Part of a small language model's weights.
Size: 9 layers, width 96, 3 heads of 32, MLP 384 squared ReLU, vocabulary 771, 1.92M parameters.
Architecture: RMSNorm before each block, rotary positions, no biases in attention or MLP, normalized queries and keys, gated attention, exclusive self-attention, hashed n-gram embeddings, an embedding shortcut, capped logits.
Training: a variant of Muon for these matrices, 119M tokens, 7964 steps.
Each number is 500 + 25 x the weight over its row's rms, rounded and kept within 0 to 999. Layers, rows and columns count from 0. Numbers have three digits each. The size before them is the row's rms in percent of the matrix's.

# layer 5 MLP down (transposed), 384x96, rms 0.0418, rows 335-383, columns 0-47
097:527512507472488487479520494480506548478484509486480480474521504533504496504514504511530514494456521558501485457488545535521513521475526550498505
095:494510499536518459438504475539498470523508491517515524488510513500506503495488518512485536552481512501519509495493486513498500555509535491500497
097:494505514497469500530474515496543481518517468494500517471536491487482558529515476501449509491483540522535498540482487481532494520483501546493511
097:504501473520497517482498457531489495492489484503528513545472499515523469471514463468501480505501500533505521494527473496463515522518463529494517
104:513513508483452467524488502501497484538485516465519567504511513507512535511490525516532501482527538550514533498562528467511473530444521492530475
102:545475539481506503538489506515517481497500540472531448499547495538490556472520490510507495516519496489481495543518520514540496485503511503526493
092:521491499466449479526500517488467503560491472521510512504469519503490525490509540484506489440501486486455495512523505487502502486526493508518505
094:494522457464492466459486489498506504531510504516505513494530522511536529549522509486464522471459532551499494474459483508536487522468484495485482
094:531499461478542514506505490511468484502531519529514457512512527491527468515463488448499463562476440505528523509515524499502549522486486451471475
099:516501499468514525534503538517522488503515495465469483449502539533474497491532496506467476502477474498492504481514510505517515544503527463447489
101:470459485455491477482503510532502523490471492462500527481467544500525482490474540446496492500475508526506492475490480495464496509505502463498464
099:456500487507482481509491484466493487505480444516510503519567458491500484540517487527476453497471473459496498521481513493571498457470475478528452
110:463508477486468503455522472493481441521464472506523513462487473527524513467492524518504487481494505523500471484504503454496498552478512509523529
100:477528513499480547498506490464527518497473498478454502458556486482486505536503531520481487503475549490510481460454525512513510483485470477473482
099:530445518495458498467514501494517536475457523510492464500513498480508489485465521501512524484523555455459476478516555512482469516489498515461467
104:495490486527513454519518516484512525523491513479538518547498493504516505531512496544504473542485510496526513459457514523423522450506512472450510
091:530490471548496470462510532485484470505454491508525511499475525521466498486542477436514487494533524499544475466526444491479494507486515528530533
102:536494499551459508486480468492447503518487521485512496476541503503530475537504486511545516479506483515521510518453475478513528477504493507474527
098:493554512492492455532500475497517527519534497491547456497450513518508517520519494575492529500482449503497502533481459507493481474458504496553523
096:497521486506447445474484469513515480469473541518535487529492513524492477538494512540542527512498485552517534513477478491508546475502517490512501
099:473516519502475497496508470529558521506473494501484488508477522532522520475521516479496527513483497496506507505527529475512469479548470490492461
098:452539485518540487528495512497506530491520508524483506514470482526476508529508459487540488508516463540496545482522505513512504494474531497474499
098:481510505485501471469507556491501469509468497522491524513472466489486480525533481502508514462520537475521546452501496488470446490509500497525501
098:524508494505489501497473488498485508501497493525511522436515519508509496509455553512523521494512521500512485524514530524416457416500508489502491
089:513501443558499539499513515483482467524481522520530514484506457509496496524537480530545535480458532515546510514492517544540487497500504484507523
102:482501527508492453511479507514502535507493453494501475510525537534473505532504533470486485494552481503544527445514491518461494504519535516547483
093:532494525556484531486487484510499514479529467498507505512475503480520533486477485499525498487487483534511550493501526549505513541540518479492504
104:507463483513517473478447501516492486506530479482479498509497510543473440486492516495486480499499502482539488480467500519518548510474490474477515
098:514448481444508497507510511481516503503493537500467506556519444538478494499505529485486515488501517537505478531477494504507501500493537507502511
092:451490523469547495497454511465504465491532431515488507507480516480484461468522495466507517477539520488527469464505505467518482485470527481517493
106:480509476463510510539470523460512491521491482492460485467491533463469533512514512478451517487545513500486491521500500475473538501504549503491472
102:519472544527538506463485478533522480504537536489460499470523524515464527457545472538534482492478522532468455496505453499487477539522537527452481
098:455472479499511543502479475508502499491461553493465490517480496469521473508481467538533503489470475515462483500515489506475466454526464484511472
106:506490512518480530525433527490477466503441492508496487470555524497510496533504526438469474516500507524501517499480457496504430520518505513475496
111:534496506509495502519539452493506530476508507476534446477472507486512529500500486503462514532485459498483526513497483539516508506482507467428514
106:472500520535507489516529466474516496481468532515459480591501493482501480514528500540498478506499466528458555470480473478449495519489516517481491
097:517499530487540495493488514484487516526486466519552499472440493518476536500534505522472543525481491501470439509493516521481490500584509497483500
104:514500506516514537481519476489483507539494499499483499517467477477493522486483478480509478495546463504529522487532553523487568520475519509508540
101:505475465498523497492484463502484501452508477480534534508500495514502473532468471531451452536513507496477502486513497489522518545532480507467455
093:494495458463481490525520458485572506475502503492512482489533515453507513510478508474538498528506507477497520505514479538463520468502493497495527
090:505434512462486493518515466468517501502525512491456525493512508504495480514473449528503481480535517515506503549492522552483520473537469487433492
104:540501516528494456531517511485500514501503523552544479515518530489473498461461535490483481485489527504497514491518473568444509547530468461500497
113:505516496535515478533519513511514463488489547481513466516520486483486546538498496463465503475494474492470459543541490491486513496491523556527490
084:507521490482464499522494490495494490479502497490503529494503541466510508500539446496542560497495532501525496464483500544500483503520548476510532
099:520483498450501491499495508507504516537491453492513493534479469577511495490501490466536525493468525511520493497453497534491554500524506464512512
104:487503444502518459444494497499494483566495526485474479517470503528492539540513508455522467519482485476537494512515482457502481486501469483468535
105:490494492511495484525506476534510532540504482477471463532516515520453495477484468487525497503477507563458506483514520488507495496528499523493474
104:468505477478542510474521486517481521483497503480524475492448516483492470482480511500491449506530523477516521487543486546481481503496520483534546
101:475495494499488487453526477470488559526482475486491495498520487480531526509531525513503467510482540461490484529492489522531555448475465446476500
# layer 5 MLP up, 384x96, rms 0.172, rows 336-383, columns 0-47
093:499468485519518473500463497551440525476512492459493506507491505512532431502523463517536473522501481523485507511485489515517545492504508496490494
097:572503522499487491524475479501515456475477488509473482485478506468536459479525558521521500478493527456496497508513478525534510549460460478503465
098:534489488512493506469454502468513498491446518453473487511482506485516438462510507501516527527515507499497528494479497483510545528515523488505479
109:473522515462468479495468458565497490530453493523499526481504478511519520508496481465501573490491543478507498482527479477518515530452530474525476
097:524479540520446461503518503525529490510541500508496476496497489536513476510497506480536471508456497513508505528460494522491515496467496453522489
092:515506448507482517488513499496506490524525479497486495500513512464488495513425525460492497503498497463514528538459464509520480508472535489486493
096:434476493478496497520477525519532470510517526503500497475465486506529484514491535491499517471451512498522496459504482488477512474464512455473447
088:507503488504476502483470469553544487525532489527521460473474496497537496520459494476509496511465504491533487511495467489515553511507473482544464
096:550492498512497489488452502512525516430472485477503524447510544456519507516506478524510510524516480465479483528471497479504455520517505511459518
100:511470493554492497496492488474528484460522452500495494500468497508502505494519497464520508500527478509453447528512461520505532484479464503505504
108:455497483546506501486515451456523506488504467517480488524520495495536493496514525487531503510514517478492499518469463535495473511530474523488488
106:535507502496549494481494524525507489518514487478506513466528512493440480491500579464520508492478484456518456487481496495524519502532511526524492
100:486544489482501461486471510547474496516508537499493488473491478504510482469535476506545461487483494473482502466518495549507466509512502498477504
101:523495527474457516484526456508505531508494533487521468497532489460522477488492508472550547478495538495478490420492533500523482471518482495487491
101:504482497506500496489512475473475520490512472519523519515450480506506455483508524458516477537519509492494476517478477556481475492482487525496477
082:495535491549507503489483534491472453545526538461519476481484503494510494501511476503490532477463559498510499485557523525542481499533526544463498
104:465505474486463463534464463492484470560529503515470502453531504510553488459517492530535481513483541487489465498505472516501525486519490500486498
094:493546511513495555500551513496485496485531500511543502480528506507528506503526466502549487505485530453555493517490468511543485465507526517526520
093:497480502537529551560487498506490497477531551524458514523479474494509495494541483499533516494548527553518533450486480526502510508501521504544502
092:482500501559499451499501574497487466468493514466512492504526468521528479494474479496518501507537504486466498465468504501524501522492522492486551
096:440509502501479466515511476523509490521536458462520538507474508518460548519506461472537500500501479505560514470489494518522479498484525503535464
106:451509549516492498483504481502499452506520497464503509518475499494523489464508482451502502474499557453495547498532476514486522465500506511512543
095:507501491472474502490453484499506471496503516480481522447521519502490480472487501486461525549458499530508505489474483535483478472516496503528513
085:496563487521479456513460517535509505529492472531529489475505511538518479487534464492507521463466533443523477506491475557555501511492461487537480
105:461484493513488542443521534474557484525511506506466496468509507463518516516512512447524509507488503494522498470490454514469482550499528509463499
097:531503523532516463443436480537488556493532461506492491481485534496487509517519469494492518543494507463487560528488516495498530465556484530521516
102:524494489514513466486468493510493522498502494488502492491499483501469496509497486494485530519521466515503455491426540519505479501471504496530513
113:528519513508495483482484510527486464526477520512489477542493435525502496464494505535451497466520503491527514483485504545474449549481524523491499
098:508484453498482538448479538536536511517476496528460562518498492459507528526507488524486488458500496464537496510496503535511473526470498499489477
113:509481480494489492504544502506481480526539485473467469453479515471488473489535483472453521491476487489481508502506507531473533477496515497508484
099:477516517505500485511508427551500485491495504539485509526475505479522496474566488480530507495469507521520528503481467466483473547524495524483507
095:516490523496453562511504496527467526500485542507504519537478538503507480516481502515502510489442488482457508472473434529496493504490515512510467
105:510487574494472479471428501498481513491471468489516530519556541486483511482511506464544486517488470471519512498464492499494459529490466486519506
106:515500527516519511482466571460482495474555508475486534461530485482557536484511507501495457516499475456481581502531509480489476516483541507475507
111:503517556542484484507466491454521530478427515492479521517515498554522501491466488487509532516502499492490520486503481543476474475531488523494483
096:495524540515471513476502509465460519510511461510517470516482472510496550461502498554552501488474498512490500476536502514438519555519522465529521
099:520531498514513483505508477493489505458497485541486536472492502492480487502498519502530556497554491470535526460487509529517537499508524488527527
095:481504497467452507475497496501501506508523496492477489491500478528487518488497477501514478567508513498500530494452505538559494521522490518494453
088:513510464501472496513492495472493510506503506485476449493506474487526486524499451499523507499476516501526487479556496532461536492467516517485514
094:513477561517463510515494494426468484493525507482494476532474525524505490481496473515558490467519470455488484499554526522495519470510518467505501
096:493509471537503520499521513481535496493470511507540513502516547505513447479442512461522529506527511438508506481530497531502459508493510531522532
112:512520502501528493523452517477487542481509548528484467511444484514479543509504516472483503541494493505474504497501486484469486502475528537529501
077:540523477509495528523525504500512476500481489511496524486451550487542539521511502533557536513485546461510523523498490527502475508513558506475505
094:479443475486515513480518480522510468558505476531521503500490472552516482482515491518523526477517508434533457505493488518494518509508542495489503
109:479510468490471482501451468503529493529531526535493467511448535459499502515528524500523490519492505497521506521505499497528471486518488499506514
109:459505465515496532508537466467465557539451504515474469494468514523490491504572498498503519470502525499481516480486520489504463498505482511504462
103:476541509497514551475539489492502576469514530539479524499500503521490500471518536487523498517525532445513515497520515529475453484512534527490491
104:511539495482460478425539515485477523499499506482459482497504449494461505498499518457482433506507507463506564525476506499513502483485491483505475